Each number is 128 + 24 x the weight over its row's rms, rounded and kept within 0 to 255. Layers, rows and columns count from 0. Numbers have three digits each. The size before them is the row's rms in percent of the matrix's.

# layer 6 MLP up, 1536x384, rms 0.0988, rows 574-607, columns 192-287
084:143097133104140140096140124149155159133119127110101087125161152185134164114134127143128115120161163092121144092093105101103153128126166128161153121098126086121132126092139122145137139127130140143109121133088113084142099123099119126153133144099118120128105133128070134137141129139141113140
111:137126145141108099123102139166135137151152145141117145109168172167121099113136114091137122133156065147143112178126149100143085101155196140142123175133149094133122152117135143113131138116153067152145115135120105078146078179151135125100137132110136150135153162126137087133125148123164106115
097:178102163091103148150149137138145154157126132125166081125092118081171129120103138155095108131132140123119123141119139103150130151109147149122152109110172124151190131104098106165199106101111154128153105100131118125137139137137151101150119146161098128137157148123126138161129114077111130047
083:144145114136157163119087114127100176169117121149133128181136085130082114171155136121151103126109143113151134108137119103144152139115133089111115112161146079145096115088132138151100118148165116115152117139126093145097111135138120159123119128122138103130131105137165157153113134188143129145
110:131165137093152135112097107131147145140110134163168125138078166115141159152151146114126042104103142127142135113127111092095119153112203134145137127133129121118094103147123114104092113130143141104125148086169138149143130091129077126098130145132152170098162128113134132140120137155122121137
096:155151045133135097121123141108155144117173132127108122126114095152132130088134092117185087132156119076168122131149124098126111159128143136115078109143129178163109131095143142132105113162134136132084152146177143134154070129094146127128118117133085088102085143110128166133139117121112118154
105:102118105135129121128113108113138143123165109103095137120120164146152115102160158094138117146144133115133120128141101149141108104119091146139079114112097151157133109116103105117106160125144134172166104098131106142095130144138097116108141149122134128092059119114131135186137099093097097146
106:144144105175138132102106175145150109126169147111110140160124122083127150142120122157079111101143135153163184147102138154146118092123094130141094103117097112185153131118094142146136160147110149120134085107174126108162100117110044134113116090120116102136150119126129150127137124091132124128
110:138146086175117118122118127147081152100142131117150097127111163127126107098130110131121125126106126138107142130130161105106127082150110151126137130113118103157108055085141129129144174165156135105143116103104147124144130089157104090072131127110166145186164118149156074143156132088139150117
105:112103144120100137102151116129100113078134119138097092157137116141119129097125142121102132125121150160155114160142157082146149142165120152116117141136116119133126103144090120154123136111137113132148133143145135113142107114142096118135144096145149128136142161169125142167149147112160093138
083:133147157174165115154101134168125136128096111134129124117086124078120116089149120116140147146145097119135096190123126138144148085137153143143139084121158132129129103156121115092158094101110150177111126128135128123155157163135131095101091136121093167107121131096118123140153118119134085196
096:120126150134124139125131093152107116102108139139130134138160149114198111146144150117139154133135128106139167140137115097133112117155098112097097139102133130083093100129175123173097135147149107130173156166110106127159141163106171100103108149081137113151114136117134099102117171135113146159
107:099136139131147136130126114175150139085131120121156176083128101150151116147120114102164118122141100168121101112132087113148135117156141136119099132122119164137135115116123077130106161136130111073144141119140151084153110117084130105122103154131112131108092144106136131149121114168117119102
087:136142080121130155097136097174104146130086076126101100115103106159123129125115128101142103175139183161108144151152171101139141144140151143109150151129162158094115102119129150108107114117145135133120128119134112142159086110121126125140132127140074135177127127147172161151097117106086115093
090:132139148116147114154139090138141106146169118162160140121152122158110129158139142102124155111132107131107116129110147138117126166079138109149097150114131106110134161129147157102176110131079096110137102112122132133115131117118137154123165177112099117128113103101138148132132117175145108097
103:146155110145123131143125130117162142153118139142157121117187172124158129089117117102134130154148172112100175139099125104106157165108159126199134144096106131105108152146106130122170166143121153086131137140163151078103167138135126153135134136127167124122115114147124116098133123119125124120
103:126133143099122107157228131150106112118136077160129100167094166121111130130106141132117134131128092171109120137131133165107171145109129159139137125127143107107117155146132109100143108124177153149112127136135121129090097129093151144142114118156103143120088134108131080137125139168169112120
133:095158126115116119119122136126158103132115109120121148139107133099165137146126143149144132148115160100115093173162114103169115116153132121148154160078131092165114131150110157119127091108112180105152143149127085132167094155120128126177163167105171140102112088105131111148145144151102137179
087:097138123089120155166140139175144106167095152086142125142097141166129116148157076134116141159130144094119120101131126138102149103182153108161150126135184110204112117103090130123120161079065130126111117123122122138142154122133126179088119106133113157111089143100098122168140139120139107116
081:154156114143184148069116153155082130121131094144119122146119073111179114144118134166123133125132140124126142104158175142174150109166162190144069117113157124109131154157117109119107090117148114133142074110116135118161108132146151117131111104168136130167128156151121116104154113125147151115
100:080171152079102117083141120123115148150127141109153087177135169105149166138157129129124132089123150177141096100094160108165138149144108185140128168125182140128122118168128141138114107120144099143126132160151123118140128130139143139105125144125125186111118163129115129090159119142131139124
101:154119136174109097134109133126145138156131145119128078120096131107142141118147112142129064107088139140115112142152121120108137157115139131132141110100110110083157147161162138090106101123134092100147109164091099107177124119150138128120136143137112089097148119070163130098130130149096128127
093:132156110123106132061109153152139090138144121129172128164133109120129156154112164084141096135116182104131122156146109132143152130133125130157107126140152153141110116088138157107162113139142158085101137112145136153125077104093109109136119127115131133125157121147056156131096103120147130123
101:165086087154104134121165109118173148115121140132179145116154117136154094165114178140124144123144147157142148178113141111135131152099103085116135122118089125162105098116135102102112134169111164108099126193141133124144142108127120130148150112119105141102146117107118146150184125132144129131
113:124143141077095136112144110138120101099146118094118136127128135104114107116103120176106123089131138141109112104127085089157140099191134159155141107135124145149135166089119107174111128170100127128138131117159140115099154165117153172131124125123144131118122109116148108169163121157128106118
105:133139143109091164147139135160132134139082146155116107118069081156111129152142155149083188102119139140140127126126103172131133174124135123135155105134106092119149165156102151113140121111139115095151104107152136162120104079128137109089106074122135152129134133152110117160121157116124095132
122:134113130163150144147154094137108122147120109088160145152117148173158160109137116133124130127123128144099135115116171122096134137135123146118097162106154092155103120127104117125176129137147139103087135138164129138149136116129091125111089135137143169113112105086091134097131134112115081140
110:128132144132117131151150119128165109149167164147115122126153148120131071128079133109139128104118110145116122102108083132096174112159129119153143133126103118155091152142198140136165122124113121214119125087157129109102079123180152151131149131109122103116124128127127122177131131120171135148
098:115117130127142146107118116123167156120088164130108120156118137103124107109159157095143114135143140156132130137100121134113133124118111135120168128145149164081134101168106179153135127104108140098080146096114137122112137128131109140123151099103123151163112147126103180116145154113109161130
095:128156111113125137142130106171132126145167135092128132141136122179116112149124133140108138129119096101102071157126096145136115157153128093135122130124161172113133072175093108093119122135095102144099108096142144128163096105130146121139157168136133099154141080129134118135098098162131115124
079:110086150112126099123112160065139103129168175091124166145113148173140127124123123100133094150094151151119119117134152109105142126147120100080130176133134092172147128124149131142117179114141129126139111136132130128116136137123161127142127103149114116086134133112104143085165099113106102131
082:141105150120158119108130122169147092145131156123112138143156146138135157121111129136123106102160116141122153135137125103100091176150152131088121118136119135148135108134130114126124116139113121128103116100116127125131103139096141138090115181149108161158117117146134180127154149098137115096
112:168092081140115129076095156084148114153149131146111147161101123146106089167154135124134093134148089156120125120105145127112128122146082160119128141124107168134106160077138119151124093103094146155100093149145161129147123142109097138131125133125066119155141133125106128157124062130090132140
107:192109143140121147087148132104160143136147120105103113130121083106106120161126107103119140121085173124105138113121141125132125142152184068124144152125149110130097114144071141121124127124119094097105142133176129114096135144129117123174097174136138089161118102116128136114165149133100134153
# layer 6 MLP down (transposed), 1536x384, rms 0.0919, rows 574-607, columns 192-287
082:103103117126083115102115139138149096125111166114140140121142098119116095148132168152145139131140130150124113147131131108165086098093106130137152115126118129123133143128149105122105106114155092151131138170105132110100142119136112129128149138120088108138121154165179181123092144122102112124
108:169145073106167103163130134188108113126106123095104105115149103096123123132135126135130121076105105103159161134113122108097137134131130151109123174121109115107127075123113090072145150101129132128139155139125165146147115131092088138145164161121150091119114160133120130141133140139144132145
102:104081145110133095174095164140115121102143163150132158104147096124092160116122135169123124124105180103124148080151106120138118121161162154142128136064162163120110161154109144147149111124088122142139119139138108150119125105119125113164136161135149155153129159127125111154090119097102128115
084:137069137155091139089163121127107103098112108142131106110106101124106140156121164142102100070124114101131138101119115126144139116144131093128107125099144173126090126133146120105084161100129132164096111113138126127088158122159172123153131139141103136098107166129133098128124140095136146179
102:108088085154152133110199141131118095153153110154147127172081142090097097150143070139126116119114089152112138114111117131133176134164106102096146131115120124157163110093129107113144125125094174136088109111130122149109122157152180154131154130122115094148095106086130130079135080116150131167
098:171191131159145163188127114094124155124130073128110152105145166130135125092105103103126126090142121111172091111121110105131101147099132127127112108122103152108066113105188120088147171138129132074097127122144116151122097153159109117180092113127129164110100142124133200134094150134081114123
105:112125098111139126129113092111094071107111139147099129137140130167116136090069108117148126145104129157073086143111102115137100107134148120075105144107152119125122092170165125118135148116110137146135156115120086110135104075068099116152133120121133139140161128106157165152083087129124113184
106:092108154119131124115162136128081105104112118115162137129125158079134174162112152146096102121118140152116161131144092092109134127109090146114122125165101139126134176131099095103127125159146151136107138142146138152126119060129132120145109130162170165126098179125122123140153106154096098162
114:115157133152111150121109141135124087108139124120109100153174090104130155163144111163116099126160136069108127133155106114116102166132139150096117112076171140169078115108161138111086097114131140078115119077085153127132130126091115142138113111157125156147119106173148096144129129118106158192
103:128131141109116129146108134113138110157134153107143098128169158095127153143136133152132142124141136143116141119140169112118145132138095133134135178130104121087148136144117080118165127139127102151092145165094116114098133113102120146132127151143115120156153115146122144083150124130109093160
091:171088117130103123099129176136133127096136083144172092101145160127108111160141090153151135168148080147128143138165132147150138141161115143138113142132150118148075150164111131111065127113124114112142144129135115096110114160119130179147120126109103095109082100140130120140106140152153091144
099:142123160108097099127144145149128155114175117092138096151144090123186129164104138129102132141111121154074164119109134133161123124137100126104140120125127108158102148091155111139096148106129158132108139108129095143171131104142129149119095140098126136082154108122119167104124127146146130117
103:118157162136131116132131155100121140128141118139123151109164114132122170119117131130117080089125118135109110155106124126161156113153107165150122109152102111094168136103113162084114110098151158102190089112115138114147124136132109159122146161155126107116142133120133134100172119118133129113
088:116159094119167175118118115147086140090096110122130135123176131125106134124142151137158120128091104126112157158139128118170068142128122076155109145191148117102133149120177161102162117102170152142143130103119116112099116150109123123134132138129124102141144152068139127109151098112163106107
084:138148119153113133086124125142103138146101110127130155109169129131113127083125103098135092139144113084162128090199149135145103144124113159107120140139149100099115103101141160125158140132169125146139119138142147130111144171135126119173134107118128113134157141156159107127107172102141121037
105:106162122130103114115126128159107102083156097129111113163137143150121114132165126142112127116135133124109156135138138166139101109138133130151133144105136126106113115082109092149151119158136127132160114109107122144167087111130118104126183145141131107132123107125114137113143109126115142126
102:106118142130149149157120136125121128110120137130138132132116154134111131108137086127108177085113108158157110111087080122121132115141145110109094098120151128137120120108124100156129096130154123083098163159124147091114167138094131153149131157115145156166136123070177166135150136136145130129
122:177100149182136167115104112115143083151116080121121132115137124088136095136114134123188102115112091134138131122119142130131122115151143115134133141096136157145115129146131124108155098158174130129128144121128152125129164178141092146139118139129148122083164113109138097112143114108093107146
093:126128111154108129110118177136092122120156130107092172078103109137145123144184111138094118097126121143119104155139137104125130155133122148146091118139145143116128061130127145148132143108138120155122120147143114122118159110113114141143169135133113128125193149147097120125120152147176125094
060:139090158122101127163129115142127117116158139098086121153122161139133161160146153152153134106135160101132112163104167147117147083110160088121136131068080159101109130106126156147122096083121125136110162119135094110128115092160110112156156112118137140129120149189135144131118114151099121146
103:147169143134168097080133097140131097119111094113132131144155142109099177133122134100083140129147159111131108123105125146117135101144144126164102135100156154092147159105120172140157118115078097108118125139184120112111089107134109109133115122125143105165122104108129161137134098083145072117
115:103117116142129132162106118155129098118134123134153117140128144140102130122153137155160129136153123171099173107147126092113153125098144115100104153089110134105123121137110146080119131136129125105143125135139103151155124057126144129137114097103184110129191163156172117146110103137150137175
087:129098141143085137169178164136146138120096122152160141123144141135130089056189139129098180128159135115151149123148112127113123135153133116150187124147155127131092146141113167146095167105104160145162118145162129140130144160142103131120103143167123121154116106123089123182122115086111179163
102:118140139143157125137096133123121162130143139092090115108163126159131058151129117135138108155145166172125164119131116138132117105133120101142072124116090133094120132136144134123121134138166129154134128136076077160106161148105123133133148146100127107123103142096127119138137136134120099131
108:127128133127151111092145177121181122074125127123113140179152177132149174126081110105140148115115121108134124166160088156113133138156126119144126130125100175154150164136099128142124085147123127101144133116163134152148167088145127127132137148161107139153089149147103129163087156160183113184
112:174083103168107159175132131157105062155139173111088115090140110154140091091169115112121069145073135130130151130112103145138102127111119126104127172134125146169129136096099136112128132145141112119130120152152125123116142121139090142138188122143206122120113126167155116128121163125135116103
124:049113156113109116149142161114122098132168156144103117147123173169144154130124164158044103109131092129126129145134136158121148113118125125144118122172141136132170135152112153136111174119118114108170100113186145113151128100151109102078138135145127140112140118156104152163138131112111163119
106:138124153146130134147094089101106139114099138129154126140114150132084103130149057133152124157132117139129106117074130164159121160160118126148161125112137145107151129111139150125113129148101183122115085082120142137176136090101133116132165087099134103108120130121079157163143124101126116128
101:138149131136087180115077115116069160107128088102139123147135154114128139126136129105141152107145125148137109086091109149154168146140106158122129098129109128113138136130099094147128119166150153118146120110136157127119162139130097141139118113086081116176138130100153114105148188122126138118
099:116116113115119094156135114142099134111118148119138149170142133157145110110123136125134164135133129155169140156132142117116176127171063160158116137144140096092100131153151147125123151163137131109117170133121095138121124101141102139145100151130136125135138139104129108157110145105109126098
064:133149104137127163128145107145118139140093101122126122111131128107188126103108128145089137140139081141158117166137128117155110127132120145108154102101121146095139108101116161148110104136102109145112169127100146126085140140118111145156152160097129101086088130151111115078121152157159126172
056:091094105147126119114131080102180169125133135101099106090132106121104163152164147192096127144121087124121128176152129156154185094150081115071174131179148101119086134131133157150124123110125084130151160166130121168096133129105126139125141129115119137089109098120113142117143158129101091132
113:156118182196095151124111112141164139138087128171136162101171144111172100117121179113161123109096120147102117121128128095121123097118149149139147137110175105134131118101112118123078149077153122127104069114176145087116118149099130127155088166117107112103111177134134151084149169116102112089
104:096100112161110113151125090146119154126130111131112068139147106101128144162107135105130140110116114106133100106138147118111117112177137129103116139083088098119157126142156085092131154114111076155156110126140144149154163091084093108143142139118113127130102093124159140103137134094131164142